config.yaml
norm_place: "pre"
positions: "learned"
init_std_down: 0.00402
warmup_steps: 388
final_lr_fraction: 0.1
train_tokens: 299700000
Each number is 128 + 24 x the weight over its row's rms, rounded and kept within 0 to 255. Layers, rows and columns count from 0. Numbers have three digits each. The size before them is the row's rms in percent of the matrix's.

# layer 2 attention key, 512x512, rms 0.00734, rows 323-377, columns 384-511
093:110109120128138149178129125119129117119127167147139156151171154105120154142140104143144157161102145124148101112102113123173129140115168138077108112126087138130144109124103115117109113166168188135101137164120172141131112136114160138096116134148122145101190127088150130144117132132139139135108154126112123101098069111124115132104143173113149079120128168136094117131114143090143159119102
102:150140122144094133094132132103119106148105136144128149115057156129110150120131130104078136087165103149108149106095177085110115130103142110145164170088153121142108152129105090136134122119112096146120117121123121179106103085111126137167133106134130116103091151156148098114147080108121095138127154080156151134119150148132142081114107102141094184129159150130164146128129094127140103144143
088:148102122139084107133137119146110108122124127154128115111115163129134121124132120127128134150124133140107128142149160113088131163131147147115145125131137112153090123115091108126145133150127094123154170115144114160120115117147139138052166145086138144127217103113115163106170101158173111123129125132114173092124101133132168122136112145137125120121131131101132136135122114099100126116124
088:153099108095168162147106101165136119129149152148152146127150168118140102104199089133116085130125133129138111121120110152122123129141141121138136126116084132139128139152096132140122087115144141193127098131133138104110105162132154135149130135139148132146195117124121146148136089132146110093203130131147117190125105124120131141159126071112131111100164047193111137097154124106150117113161
087:101119119125142133139133137137135140138108127117122114154153152097141147153156113140123146126130181085137160122119175112092136100165129120123137122178149153149142168116108123110156162123149167109125136152097138142131110124163169078089100131145108112083172092105096169164145120117157147127090162138125137126139111123127135124161114137113138098136165129104067134110116138143121133115183
088:138132152132136122135168110147115150097117145110102115153124129158133133126127089095143152159124174138152125115119100112177118167101185182100083122132086122183129148126123142110079146128119154144143133133110157117125166154129129112141107119124122129116139113134129084136075141134103120149131125128086131112117119100113136143121133136113112074109159116126095129123151141100110197113144
086:157096153111104153148106162152122115134106100112120090136099125145120129113154128124123162144157128126156176119136139150136089150144123152132147125127142078093131113120120130130112141175124106150163146131106118163161124119165129153160115122097146140118103083135135081180102193133160132137086139114149147148116102080124113108098140124148137164168157153108112132124158100078126144136133
096:120139111141098118115126133177168175099160146122128062148134143095131117117123152115157128158132143140142144151138114098150153127118138120100114150126093135113062157115120083123095210133135102156137129134133146130123125145145121123166085133137126082100096155176136117112116131132056131121109096089160148100171131157134133115105112091114130128081134127111093134101117081133102119140152
093:166098123135150128132126126080133157139149133150119159130124160132147152082146151144136137136129136123125149137127121114163127102135109132123134093115117137136130111115156102129117066120126150132163110143120113126113125121144097151162106153120138155107085125134104143133102130127108127064110144142105106134121112146124117090097162118124080153098074153129091084142144106080070132167127
132:166140161160123120079144125120150132125092090102167129115103134085146099127120107094109140107158111130148152128120142086139086111149162082159149171093138110111135155148116117091153112125132119098119133158120106156136155115112124126134133151159141162127096150153120097095160071122101122110149157122158150147100118125142115109135129098187080186170167137115154130145139122128136136158138
090:116153124149137095126145125141168136135172158132118107170136113173138113138160159136141107180125155106138117123158095079120124122124088134138137131135110119151099090070128114134137175113117172156133138078107125104137150136158118124104131077159138091111142094110113141117132121162100127154132125088123125139153164099099127121096089124133114148143090153115140132134104124147136144151121
096:139128100141102144143117133098124147137132132081125118132113115153119107112131126179105130127141132135114138124157136161162136151123124147121117140160142083073126131095129083113136091173165112159175119115126127147127105091148107137169113115099168119153138109100133137135134170114123136128121134129153142143069147109101117069119152151137122164137144125113119192097087124109176136111155
090:125136123090069176135075109123157132159117123135125181132150127115102122138137118121118087145114088155110118148134141117159136108184130151109091158188161106142164179119100138135178121163129123147114154129119123160118138119131131098097139115133137128079154131107099140127122169111146097180138088111142131066090114120110163095123126100109115155179135107114120115134139130119155154100168
085:111147156115114124175134134136108137111113160102095128104155114111115149141105128134114166148126160103116140120186129128124159145111125106120139108155126123127142115104117165134138173130131131134142154148133133133124102117160149123069080159132083152134148116142118093116133124159092103146114126118150119095136162099128140070165105140111161139148147108117154080099122127122117109119137
090:057096127126124157138151067141132145116131103122114143098089134130115147156152188131169129092158228134132105154139114136091132116165111133132093130114146110116155135122121141122127158094174149128148092149177142093158126123153081129136127120114162087140139184151128141131152121087095123126148122066136095142144144103105135170152102128103128142142086091124101133127117122143128109107155
088:151153107129129140115128104142145133106108132151096142146105142187122140113156124132108118147124141119140155138121138134105065116116202107162144131119083095144137122099099134121131139151115108116154149144133163116117112141127124138115097164113167126122190124090105137099129102147140062141113123147100093118134101127106129122177119120142130119149121117088061100140175139137173132103158
091:098154096154118157157138084136153098153134118139133102120152118155128126160126119148111087143142149112143141136168067121141134121116156118140127126115103133103116100095119123081121138149133154158158114154104145102161155090158057091153069120144141118095135148112142139147127120090124116113094123123079097148126130111102140176113146091136140120132134156177144161125125142125185143131140
087:119105098147158130143178185149110087156115113114088113106147089126152147124111125121176093136114185110131111104130113160116122124091159078134159108133157102098109125123132128154069119093132130163179160133126129123141103132109166091103073106146136120135098079115128110115143146119129153131097096181108075143153120121149138162104153157093134113126122112146115124118133116129131147136111
091:124091127157160118148074149090137108127109144149134173143168145122144122130122093120135160132131098093136140166113143113118114158146116119135117122153159119122158174161130158123141143110085168118131119129131124115128127134107154183111107162145078147111140093151164128171137102140139083165110147121151084110102097173113138157134161172158115112117149066101147096152160149103145138151120
108:152086139122118113109097109073143123104103096070129166125128146119166119135112154112138133119143147131142110117136142099148070107153142075152112133103121098068128141141120130135137122093138103091132126132162104146139169145162134151163128175144150154160121142151107100132166154159137131082092108122128147135123102164143130090153132138194120139113137102126121137120146127148125152118149
085:168082127101083127124144072124087132145137107152126081099120136158116139132098102120090150100104112138108150083168108133144081133154164161126108145119132141102151125133129141130150128169153083146156156132127111152119121137110142132127131126119127138118088131152163137118074140095130127183135139096098183073121104124122153077096124100146096092124112178114175133145144159073136113125150
084:131134109098163071107128127155110106088082128120135141124173150092150106132136063094113158147105155150153170130113136139132124093144131138118130149124183156121170120116157147135132144124117131122178122155125139163158138113114144181141160131131130157114129058134176110095136140143178122161121098125117123146126083136087137164091160146172150128129125108123155126136131133096185152144136
085:182122148104111153082082145127199127135154132086147077131125158162129173118149173089145138099153099132136115162104155121140100119103121119160098150131127100150121139148146049126131115161169072112149117089104123131121117122096097141175125141134162132133100160098161133122117097115099124170177103123177165139143148095154183094114173064150136147145125141132112139149134171125148085140154
102:111147106115154098177108142114111132107154116120076133134144107142118108088135130172171091171107156095111107112134129139139154148103156140110125114128095148127133093078136131101111143146123129112177129102122099079160155137133106133110098107136126113128138117122146127123117137142071140111121139127125074143156110139135135168113141127135172126127103089132110124097131127135150120132123
098:184135168113132110065112080093136138096139104112146135150118168081165105095104151111142110091118138131150149084104133088142129113128180146202125120106112087118125141140133152128152085125118115070127142097146097126131153121113137145117124141121135115120136161117131117136109128130169119127144128133126128130135082121146084170169108137169119147143131107119162142144128127123094123114143
087:128115110076141114175124138093119141116135176139115194128177133117140132107133090155114103140125121152117110117129117129169129132138127149106157139143127126126126127157114110100119142128087199153120133173098163085159146132119120121118140144083108142109195125114101126128111155148149093110102175082106138117106128151092150147156138194126110104116150148110166112120139144103154165145108
095:109105121120193080132182123129127140138151123117144170115133106040125129116154086166100106115103081131126128149099148135125158125141101115153150102172123135181135151144169142110128129097106134129158141118144171083123167156121140123115156154112121099123153096132125138122124095120165105099109147143109066186132129153126100145165150142105135106104171134135148134141143132144153114135169
099:148099148089126148114154119162145109078112135124095172129130124146127150148117112158168112151102097129169137127117111114105136109111073136143107096129094121098162126144171143117106109097113166135145095116123117073143138144121139141164103148157147131107089124091095135106126123149150123066137156168078122160157141160140126145123121122112148115106129143119162083157148113088117144143118
090:185122105099157136099173131112128099130091106145139171115114161157132155141135107103098161098126114115164153125121109109082109108143137131152141152096143164114143139149129157134148095118113134130113097160129122125135087144106177116119173142113177116149110134119117127106111129119135086080122152131112162134135135173153136111159163148132116150123128114147182119162130119071144107170146
081:108130074114133164137132124141140157128138127113137080103125131162112172110119154118128119160118140100124126143160076144089115121115100105135131104151135102124088120116131135067173080139130154108129128156111113156118092128142104114142095118115136139133116155104108156117199129112115164097125128103122137126123125097116107079121121152137133165138135128117106135119094110181132092151181
088:166177128154140162142136116105118131102150107125093126139140127130164116155135133145146114130122119099124130134139126142199158174116113140096168117159114114134098126099108108133127152115100168119135076119136139076128121093174134137129126175181169140098115107137153115132111131104123169126145141155109177199156115160135107158110135129151110132153118168175095127088110121108129099116160
094:121120125146182114117130176137164095147108124133155186194124131074143157102158133141127103124145131143107090123107134125120119080156164138148168119154150176141140077137132152115089092174112114141123100130144112127102126168099167138184173122184116155116191067107113133115160073170169136089131157145147084138128123147146101107137165131126143126087126123123125089123137132139122105157122
091:133104141114180163137099131165136107116142119165149219115145113098122119102125123126128058163135091117122161147130127105097162070110130097093113096139100146123141129150136120177145135127121135112110158121109122142124096184128140137153109134149098112124199179145121116127143086068145106106134099147136109127155082130135128150133151100131136100076102114116146109110115112115138126129099
092:206112122116160131132124147120130115129111099177145163120145150131141113108124107129072133133155096143127143150131095136074084110142103102133134098135128123100139157163162093160139071135120131125137119118161129165112107179094184132156175140091134138139099099128151144143110110132110085131152109155137162112100108153126159100125163085148117145144133121100133127142125118078092119147114
119:098139105126109113168152117133126141110157175131101116146095113140100152134124149162135124170121092107097107124145130150113150141130111168097111143161147146123097106106127137117130136148123161140131134124099142130117139098129119107127171118106108114107184087098139159141099150128116114176105134141157103112152150142103135159091117152094167103107103130154116098080123141111130143145125
093:203089144142144116104100111114121151113133101136109113122146188123122155116099169172077153115155137118146116103156127110088158105138120116116120167064175123128149134167114132105150101129112098115146116131116102135142163135128065147143150135116083143110122113096153143141163137098122137116150126130123117124118150127146142105112174141171121157113133078094129134124093085140173073144109
121:106090117087174111150097105123107163113106124099102151091136106107184117121155102146155146142095147105149121144152098121150111110196108134123127107127136143117152101191162176133126109125131125107145108126176127080170156151152156161089146155159111138158125116111108132153134138132124125152105070148070117120106108120174116131154175188174131140153141111123146125127122150135137154117128
088:131099109131133142125173168160094118132117111164117166148164128093139146116194096135118123154117159130139142120133135119123109103142131067135167131140150145120119142121125129118127131113062108145127163124117100145118157179127125159074138142110124121138137058119075120094093121150158125114141101158091139127138145144115126117152119120084143127074131133119100084146094135157198108122153
089:126170195126159125126152157120098131140156091129132153124151128111115127076141156147137100141138182113164111108129126147132092121105119150138152106108124144123100102164101138133106141122096101105121093145128172131129101113120116128165134185167142118112110108121142125084130153116120128153126126159171150112123135128150139099127158163104093135093155182154097156123119115141110153167137
087:084127109133148094156164126168144161152118151130095090146113098136130109092157105138134147173135170104123161125139124084093119102123089071103133123091160144164128186116134151147103152151080118112140170144113115140143107124128161115122184107126089137137128165085130163125102067137139112157113166151142098124133143120125131112148150113143124142126142099154154066129102182194128111114093
092:124114091135117123142098150150141125115126126116114095146138151117138153097154108119158117171126136126149088126117129101154159147145126132129117148114131132143128128137094116156107157114104075130133105107092139141156117146155114107124101135089124144144158144128157140135105141109118177137105137116114194098133208114185153123126108123115148159151136141139089131078110093143060123134154
096:134122132116160141152078124118152106118111133116128156105172105151140114066132112137155143173113172135149119116128102117166131120178141119094128139111124127112153154192146146131125105115148069115154114126153111129178123146131138188106110130125122153132119100139142105123124159160154147129115101145081174133127106172149121137111174176183123161176151148124120112145122087115128167121144
083:145171174132103136120126141184152124143168120162127118187120138147130153115148141126080170151155139138154123166127132126109137141086130087165138189117074128066116124090105125134138092171133093136102106145088135151103127171111083170202130106108144121124118127094134151097132132137111097122146104099132130146117146153147129119102158115166107144113124141119107104132140132089156120148116
098:149111103091164102139126121103128132129160132135130118126128148104130136126096139103142115105147173121141096133123121105122139121115139111104138081152188133137175118157144152136121122083143129120138108143110091158147101174156191153127162168145129150127102115156104109130102093142161139100122122131092113111134091174153127145171118131158121144115096135172111084163122164104096155164147
092:100184142129109177123134139133154176113134094091121090140164122118141120152171111144132124148141139123143133164146140157144109120123101125118136141147165104099138105080166134140179173122111106108124075119118107101166127105158104110126087120155164087089086138146103119119117133131104170155164129167117110159146163115158161128123112104142114170109113125111087155141119077108169134082170
096:142128174134167071135203120106146139152116108139118108129105136094123126139153058148169126100123115129127098145119103113114127117142091097116139110126143135094182129190174138155150129113127089153115156116141120128108118172120152131112135170115112137151173155135154088133103091127143100125169108157156165169129127144123137111158131137117143117094108160127120123121124143130112096126114
089:194126160147116089107099111091117109147123138141160156138109109134104156096167096087138137120146107114169135145137159118175140100149123141161127122077163126145172189158133130154133095121107131099107154148130115161131119129144153153137182156109126136196139142112152113120137134102160094163119125167138153063103119076142108089167156121177149130150139145110162112148121177086130101107135
125:111109129119120129152146134144103166130142174163082114109145134171080142166134144160145120171118137110133110143141120154105162118143080170111097126159118127145127121095135129153116169134138131140144092124092144120154118139125107111130121141112098089089118113101143162144107184149116117148141128120103092087143156116090115179109103130088146083112092142156110101113088109140133125121097
094:111127126132079130138143140147116145112113190123109100109132101172097121139137104145119101119137101144079117136149135184149140157106139164133132128137067140150099133109095125109132152173119139147154174144115164129123112102141102105131120129128164143134141118110119143134158126115127137089122166136117127132115111128087099122099106124086131104161096131102080135110116150161131106131114
085:112117116130175176152129150101082124102149146134115157130171082132150123094110152120182106157097123108106067108129124100157090156155178115100132112129090126126162113155143130109136117135139151083117177189116154146160151102149160113121144148121131136154146117119139095147131131121124093162083120152110084103099082114119116124115163170120145108124142107125130094118116166126101132140155
092:134146113117149102117106154110099150131117133163131147127135126076130122128113107160084132091138083108128131166091133158120134063119127081115127139114150205172176117148110142115119125125106153088116101137144145109144126109133122150136150152155112127108142130108091123144127119118156102090093125164093098128135082196134098098146133148146131099077135147160126085122125143122115139142127
097:152120100087146136152111168098103109119112074125156158126179129149154129134144137147151141142121118161136123117091094112153107102130122105113123118129164133152143145149158142135106111127145123093127101156202144163135128111158109144096141102101142173129141130136123118122121140163117114128109113151087176113106090138169099128104129142114129171125151156122136085115155103093137141141128
086:160118099116146123155147132121105119143103139145111116099134135071131140145132128147124170131121109112178134122119104115109144059118110072087124108154212139126117126132183133176092143097123127138150101131119104126085067126121176147146120172136134130096106090113116132140089176142131077167127133157132114131169145151137165203103148171138132143132106146114124124124105133114152145153141
093:146104130120098104133136109099135116131094104138108104103139151095131139078150110140143149120115110103143079118147120121154113155120140124130150163058120169109127140146139127106098152134177119086137094135123128111132136165127132132123129154147115121119155143101136150137123087092089079129135134123161123105154091141132143112147121136131110139126080185140086101132125176097093110123092
090:138153093133095145107098089123130157152128098084123118133113140156113098154149127116137143159156184110113112129136155117138126123147144159123110139074103121079100124128084105133128121120133118125142097136127158124147122102131140145129140153141165143106097152151128150102115126072128137108200125042110133103132141141135145140165126114117093106158091138147091109134145135122119138137145
# layer 2 attention query, 512x512, rms 0.00723, rows 324-377, columns 384-511
111:141114120103143109159079140113150113123117093100156102090125149112158125123098132120141158120108150126191169110130098100150130126161160131155126117133119080108105143170115160125166114152132123119130092108185153123135139117126091156114141135131124145127105163130074119127147137117093099125127114082099143143153115127144144079107181097206103148139134125137165139199134129148109129134135
084:074117138106127149128136115118138114088145157135097146107138086113137131100129102120159106106121191146120116129138096123141102120162141151113144138115135095094134139115088120158146127136164153165144143116173156101102132149102112173136138131125131158124116123138153113102080137126119122134127150144145098123153093123106146099113149119143127114080094148135200104187105166122151130104075
080:138127121148117135132160157114116118123128102130138118129128125108139090137130147129132129170095104184116140137151095125126114107134085127130096094100105142133134144113147110169102126137116135124137139118100132101087107108118132124144137117158154117104095156059154152134105094144131138160067126146118147130132144187111106159109151152135104108125114152118109121158111125095135112102156
077:125100161165100140110148165133159144125123136144121164122108111141126135140133147133113081125126141158105149121157092074107162164113102155158124091073116125124111109147092138113118110098084165141117105120131154150100127120136159126151124111145111145101174144140181120133079138127111128114124133118201110178164117160150163128115120127101164136089105136143137140124103109132138119157124
094:146158138127096125127089156136097115160137085126098151153142119152085093147115124137090096141092098121128099125127102127098135127105156145160149146150147159140147151091153117127136115116133112118159138163136115166143063120102161108188125139112142148109165147141193143098094121140140144142130122151136117100165097152113104134101102148089156142146094148113132099081112130124125136153104
074:148144150095122162140111145090124150137125146163145183145145112074152151102159159173050092155178131121142157133159134140105168095151161118141121076131117125107125109143080109181130109154098111143114105144135138099111157157088123101123170135115158118133154109119092137150137180125134096107137157115191133127155113130135137128152124093091095161102127153079142128106120116115121091149101
088:122126106154112142088122145114118117145108109159113107095138148124109071147116122120110100143173135139143116105137154141102105106124138122159127118171087100157127123107135134137166099083152143159114143088115147198131141145113173104092101130147128152116128113149149132084096135123152182113097151127132121071121137092143118136161094142132115144146160096118142141060130134116122129137111
085:150153130117130156147149156124161127147140153152128115108155147090118148134112148118054135166121104124127138138147190143168114100099135112151131106178118159101123123119140101153095077131101114120144128140176162154097169131138152109153123119131128128131109094116082161163150122150078155126103119115114158140149107102084155154132094156085096147142154153143117127124112101149092130192128
125:110148117106123129141071119114103115104155170129114140100127137108180153129113114132119146106072128102170160111138071144152169130198136135106128136130131151117125124186098181137129152160115142133152122154159164062171151097113122148140104120119142145138134140069114110156110139125113129152127112124122115149119125116131112104111179118169118156140124134114130136174114113148110134130133
104:156093129125105145136163120111118148135098115134139125134093147135108112133121129147109110106170088159109139119122179141119094138057131123162139124153137122132123145108153047120136165111139105119134128145126096171079126165116182117126126127126150136102110145168111139107147114132142152125136133133127104131144149181108114123143078093119135116125136093123131134117151125128152091104110
086:064156126136099151131056165099149149136116068130137124142114124098118110127180138116143129141145156123133109110131144118124160118163129167144155088146127110113125140136069116119116139140124133105090130140149151156147103104139158136128155139114167088135138126103185148155121119115134135112131119113097103093088113142123111106140144140113115168075130120115118108133154133143117173099128
077:171148159157136118132130103117126125097117155094151109115089096114130120138085120109111119132130121124138130102132106148136122142078120135130137136100143104139113172110122128101120126135135160084111148094121121078092084118106109106156140107124138137126119124123127160146133109151161102108166146113156120161169147111086139117119113171146142162099093129127062132142160143098118158139109
083:106132162135125118137162153095162162144103129114094112121090148150100111099159157131137151110162131138120145136101148099102143133102131124143119113128174143148134151109119076116127106076124157157146132099146074155126158130121178136144172139103108133127129107168161144171108182099140140114146110146113126118097124151118141118121107134089132126110133071105137115119165163123086088137105
075:114115108137142083116143146088124112100114137097145125157092113127132112108108140123122120119103162145142130104154142115072142079114085109122138109139137105143145113142153104101161132110154110136113136125086131153103127146178117106128092146105109140120133110145111132137110105076152127116162100075156160144113132109111113119134112142096115155150108071114113138094168114091111110140130
077:151120118142146135157143145097112144121152156081134137096115163119164148162104114094132122149141079146121160129172112120140102119129151125156112134157147143127112132128117118121114123133109159106181167148138173103115147126117122158089098133102117142117149121147148104133158139124107146114117089129147130095129144153138087145109135166128140159168150124125140124137162125217141120092121
091:144137139170124110113127162173134130147122148138111137155109146107083105082126109131109131128154106134097119135170168136113139095113151103139137082102108117090114134094146115166145143087126152094103153134096080162156139119158174090109103124148106086108139119126185159096169139143144118114139128136130174108164105145131135079115089105106146102111080097130135167135158137088138128110094
080:115180134168079118107128141131142104147115117132100133194152069109130097069133156127121113099140118138107101108123099103100154123140144081116124112155137159153129081120112112127106141083124108132106134120165109174134146173124154135158150106102077131119163102165143196085119131131148098154103126140140137117126171155133147158124119159091155113089179152122153127112152149111146134154075
094:153150110151107139147086147118119129141176148146121145195127119129155117081130090121150127156083144088112073140124074119112169119169127107072108125104097128120087128101093169132121094124131105145112121148107145072188137114150174098134109140149121146127119137063148146093124124151127124146106132136138137100122124103120114123126134169101141063153120158106099119078115141142121145125114
112:089133088128119114133081113123122109141178159139145127138160136147133133105106130155123160128105135138170126127103069149146183105186093128059109106104110122137091127169103210120118138136122165137135147142179157052171135095140100139148114102127137152123132130076146121136100153114130098094111117134139126123139147116120110135137188156143127135140083164134109110150120124141142138113118
082:112171179093105124136103101156095167094150127125148131102125110117151100104081104138137138113142128099127130123163103117147139136167140158131135137129100103102108131155140169148116116142102148083169152117151158091125171120124145119160142131159159161161148135114065121179151125101117127128131120102196145152093109107142125108110159141129088125128146114091117176115103133124132127113121
093:110116093158126133130093093149156156150163164129128153151160127132113129066114134120159130174090150132136117112141113111122190113169113137092097144146125086122117166139118166116099098103124124145134153157143148078178126090107141111147173127129133120110118134089157138123123130164146092128124137125147106152126101153150136126120136175109147121167114138119117125124109114158133153129117
096:122137114103124120123131112107132101140131103122161118064158136143172133155090116135122123134096140138189138132119123125128142118173157101097139137137107122133173138176141153122155112151129140099159148128158142137145167123164081142128104121126102106143090141160089094118115136107084169133101147101133119117120144089131131134157169153211080185101174143141146127152109097136181146111156
113:142105115165107177131172120135126124149116122180127148141111122117092100119131126142145116108160106157066124133133154155104126147068150105113101122107139127137106120043144084129137140094139094124119134145083103135081088135096150127133160118136120122126151108108192151122121136122127136116121143146125113122153113122126123140113055151070137046123115126115107123075122132114142131133112
111:114130120116126095118067112107092127094164155108133147138170110145145148130121117129129144132078146128143130126125075141142154105182126144095154130129099157154118104167122191115127149170123164127114122128164165059191126111136113135110134134140124174134137123091142125134113147132132114162101120144142142120086139101113124119119196172140104160122135146138115101101138135157120143123124
100:140147145141120106148126152130143130117097128159114169153145133138103113152155132127142154134115128124073120132122132099124159123091090122123124117155134104119108136084132118133123144117124138141118111146109117109133089138099107106143100123130147115100124103137168138136138096097157120125137106157125111099155110135119133128120086142061153071134099140083108071106123127127104144099122
084:161092173198143132121182160143116135102105113146127139127131112107094149121142127123119132130143142135137139143107087118059124148094149102098130138092139123104116136127131106108084135126118174150114098140088108127161105100162126137128144174145128125125104115128102127158142175097175099142105110140148137113127084141110105180143130138137135146142135114169111151177121107115117149126129
088:139152147148136134155164178097155117146135132139133140129129129131137152108145151106106126134119127126117133106113139167140112104130158101113099106173146132150135139141137106136106127074135120139124123115115125138138128116145118119111087056155152117124116155101091099151205168144100128113114146082103142125118139110120155136161123100155153127113136092119123104147159135120111155128147
103:079138147133145132156072133121147136135171159121111123129134144144157143136128142110131126151105150118181138100132098120137138130187096133088150102127087129132094136187108201126115147131108143141147131133162169088160152103150127122102119142115126132146118146111099139161100142127092150111112137123127124131121097142151120118136169126152146175121107132108138081168143101169121141124151
083:130128131134112122131149109118138125118156131109122135114107143137109100164141153098080130106136158160133144099152148143096068147120128105153119136133117123137145113138147086125167134103115069087117111087130100174094186152124128149099129175103134149163110149207107126120138167114140143096141138105158170160153138129151110159166115116093079115114171087158096180180139115091128113133126
077:112119127131127161137106138143164114172112141148116157126152078115106131089160126110129114120100120111123121162171118124137168131115153100137119121152112110121122091129119138149148129169124127124158122138154148123148159143138137128121116122088119045127179153062153143096171158114161112126117154135088147094122115104108128114119108145146116128076124122149115109103138133106094133159122
080:111147177134127141125141124167138099149129129103146098096149098083097159144127151128126089113139153159085114140117112121124145126113112094113142145102128125076132150141131126124067078112125152113102124100141158098117086125123115119096106140133151132140103102120149136126157111121077093147136148091114109134124114128142152116161150154146115140109124156106134114198140127133164135114171
071:129141089163108121153152157133124118106131107139116119143090112118101127153133079107113121124120137155126126090143126110079116149138164097096098155125111176139140161145113103093134117126122152159143110162117142151126116129138073115148101163134179150117118114134144125091116110143119093125113100126118123108067131159121140182151115146156149098148105155178128090129092159156093152114091
095:106148138123099143127127135119150122126132118099135141115152121126174130141147141125101148140108156106183142112118093107169161130208124105103114147132084108082126104168124198165106101122116205147126146109144168064153140137144103159140116097176119165137100124114100115142127118137167097135106121131138145126076118112118121128132178137152090165135106168126138118146136134122125115120147
122:158145161135094123101185140133154130125111109143128143161137130114101143176124130113138119103154129159086134133108159140119070151066143118176118143116132125133135121100155074120128144085127099116103139148104102187072129129136115107120102130145107123153132134185121134102173127147141140094150136113124113147128134162106135145130071125109110111112107114123114126110172118127121130158100
093:128113121142115138126094121160111156117131162121148136097150112155147137111097151147088144160110152146157136129118102122163109127176092129145140126117136142118118097150146147125087117089137122100170119140127179084132177144133137108082081150139083153136090141111087118156157083166101094164129164107146114159157129150142136183130137127160130125115139153149131148132120112143141093117163
107:139133118139139155177077158134100121145136191141117167171163081124108135137114124139110133161133153136098073118123115171104183139145117128064130130100135153194122119083140207124122144119133156156112125123088127060150106123101132111156137108089100115133127109078151114104088140133145105130112113136122108100128134114114131154142123145075150105134125116104097111103130129143127132139098
071:135154163164140159127130120133167106172136150148151122135157099101120155147117144125112120133102091152106151102127105160111139128133084157144104107136170119107132133158135098119106185093129135113120148124115133121112130152177118173165135133157178143114087115143129136131199122116107137108128150115143141187095103115130156164148126119133135119098139092128138102160169134146153110100172
073:125147116071092137120116145156088130124100129091134125143140123116127167175120138132107113141147117136111166115176130168119146105176085135116097140125126099138156140166125121082080101145125148105181138160106172123149108133111119126185125172141120104130153172124151167136162097134143106092120139151144172132129152125123142158141165119142129127187121115142139142107116173097142138144116
081:127118181123149146110155140111088150143109149130143112126141124145103158129104142138154140105133137097154121124088123120108123125083135096159118142091139144160068146098174137122117120129123118122157135143138113166128167148116153109118115086144143148099077109180138129129135150138122143094119097140144126169154137160115126172106111130108115151122101125135116101106138128106135177142133
077:139105110113138139144091109148092124110127151124158109112172096093120153095111119116143120161136125128127124112161117139152124124135150151132175114156098119137122105101133152149136154162157148167153125149103105124125134141114140154145092113107171133178151132107104128156089115088066145140116138110143101140086133128118122111097164140082098147156100158131097152095113157158140132138182
105:111127090125118136148069130127130122127169157141109160139156136123142097089151162129133133143118158125133089108111097105136183133152119136073107111119120143135132120117101189115111092160137156145121146149134142070171132115084134149145130148108138143117119083087145147114106126123124125129093142128125163097124118103068103111129184133103137111127097156103111137069112130137131147115115
083:138132146110104124130140134126109160155159095123124137103091134093120124116129113125107124126155124112165162125148147147161143114137137137109113143144141126090125122174097125107162116136130138140150118111142147167150113139128101120056112098150135132122112129136113109135118124111129142109110137093144119122140122129170093128157168135190092190180123129146141160129104107154112097110095
085:125149136138115149155119148156139112134148151147119103130124123176144115119110143122086133111118170115133109148149158127137095160158109128121109122157085155132100102135142146134112111085138116122089102116163147154123197143151146176141107138134100112120119106122098165124145140143164113190167119156136183142152120098088121145105092115160104103115136157128089165129114144105144139149105
080:166114127156086161120117136096129147127152112155160151137111130121119124109120156145119118124152126130170113164126114120138081125080159113126103113148123151154110137134134110151142109148185116107052124124149117155109135135130171101109170092142122118090132140132143111126186134149125167118146133090165130106109169122094158099185119125121141109136177080142105121138185098114109119138139
084:114145123145171181103106109105121104137115162142143124113080147113123128127123142135117076161118144159183116103105077113155128149090128120111119153102074129151133128154125127140174146156152126170164125130140112099119136098098129113127128127094117146186156143101100148134157125131131130110128119104157144146111141106154105127138160120145109153125119121187132113158143162130124118120109
094:102137138109162126143087050115141120140149120097086071113118120159154151143119128100136137108094174119198122133148075146128118138135130154089163129114126112125142160173111153101141125165126121106121134143133153096178168100141099126119132156127094108144116121130100114143118123113155111083117127145146080111124123114139126115081148151151155133128124120161122130173112131171160133117181
125:169128149150138152096180151148129141132126115149130110144094125151086156119122136154092104123171124148074113130129187142112083116047137130149112114137119153159146115090135062118132116089149119123112129100094082188083124163116161093126120114096114115118145113137155138126139136119156123106117125156122153142144133130135119157143056114108146095129129110136125145140095140095146123150118
104:167118145088122138115169126127132141140106113151104126122093133114148136144122085140132140099142129159119162119109190098132091133080174102186117131140157134092135127106153076145138127115126093088150109117130101169073129114151103135116128121134135130133153123163125126132163116100141105099143141121136146115124152154143127142117082101119117144130139096140132103150129123122108102101169
098:099161113120138139160097130147126150131140147156119161136148140161109145126113137112123091112109163126126089112132108133108135088085102123062145128128129126151146123062136140092107131147137168131124152170090125090134066121123132119174134154118126153101129098073188111110086106136104136152140124161139105109129110128073165137103123126077111111148112167134121133076131117121117164130093
075:149157146133120178124150169148147153129134154145149141095104134149130146137099142156103113157110132155131136136102109145134115111113164109141099128104099168111159115141100132104118136107109171178111116145147112151142123113130135134134113113154135117121062123127161128147156092113134111175087118131076114113095121112170135119103114134160126161178136118135109119127130135092100099160171
109:100154099121145134130066139143162104126131154134115156145160136088147137109139132134138146150107116103156119104163068139150205100177112125097116127120135111127071100136113173127094105128120178110117094136178184040167153092113102141140114111120114104125136141080131108124116140101088103140114091116162132132158135143111146100092188115141121142153119162084132125139128110112142126131145
089:107156113133135137148115130148186124124128165140129130162153088110111144093123145122145126119136161088106117165121083143130177138165097130121126133095168128156135103152135164139112132135159136130129163163167133064187140110122151118145137123144130130106152148078118111135101104143115125156078108137139150130128115100129129136100137142132160141114094151087126093097121115143116154138089
080:157139151137123130131156100136135120143176182125147133114125115139147169139117111158134141133123149112140139111125135126127126114130145137103072124124089117095147103111192145110090084114119119118123147144130132146132181078185139112140115165122152153118133122162119127110127119101117146130147128114129108123138118095130138181122145170098118143177168113127152172170098090084104135169143
075:122128139105151123115151134168091138107150096094113131125143156150118141093098130153162157107080112117127159126186104145149111128141092127095120098133148142133142116133166185138096095126156123105124108147132163107129140175150103119089120101149120112132131144141178151143101135130097121156107130115170141104159085111134148133090125202117105137134149115088128120120143125149104148123131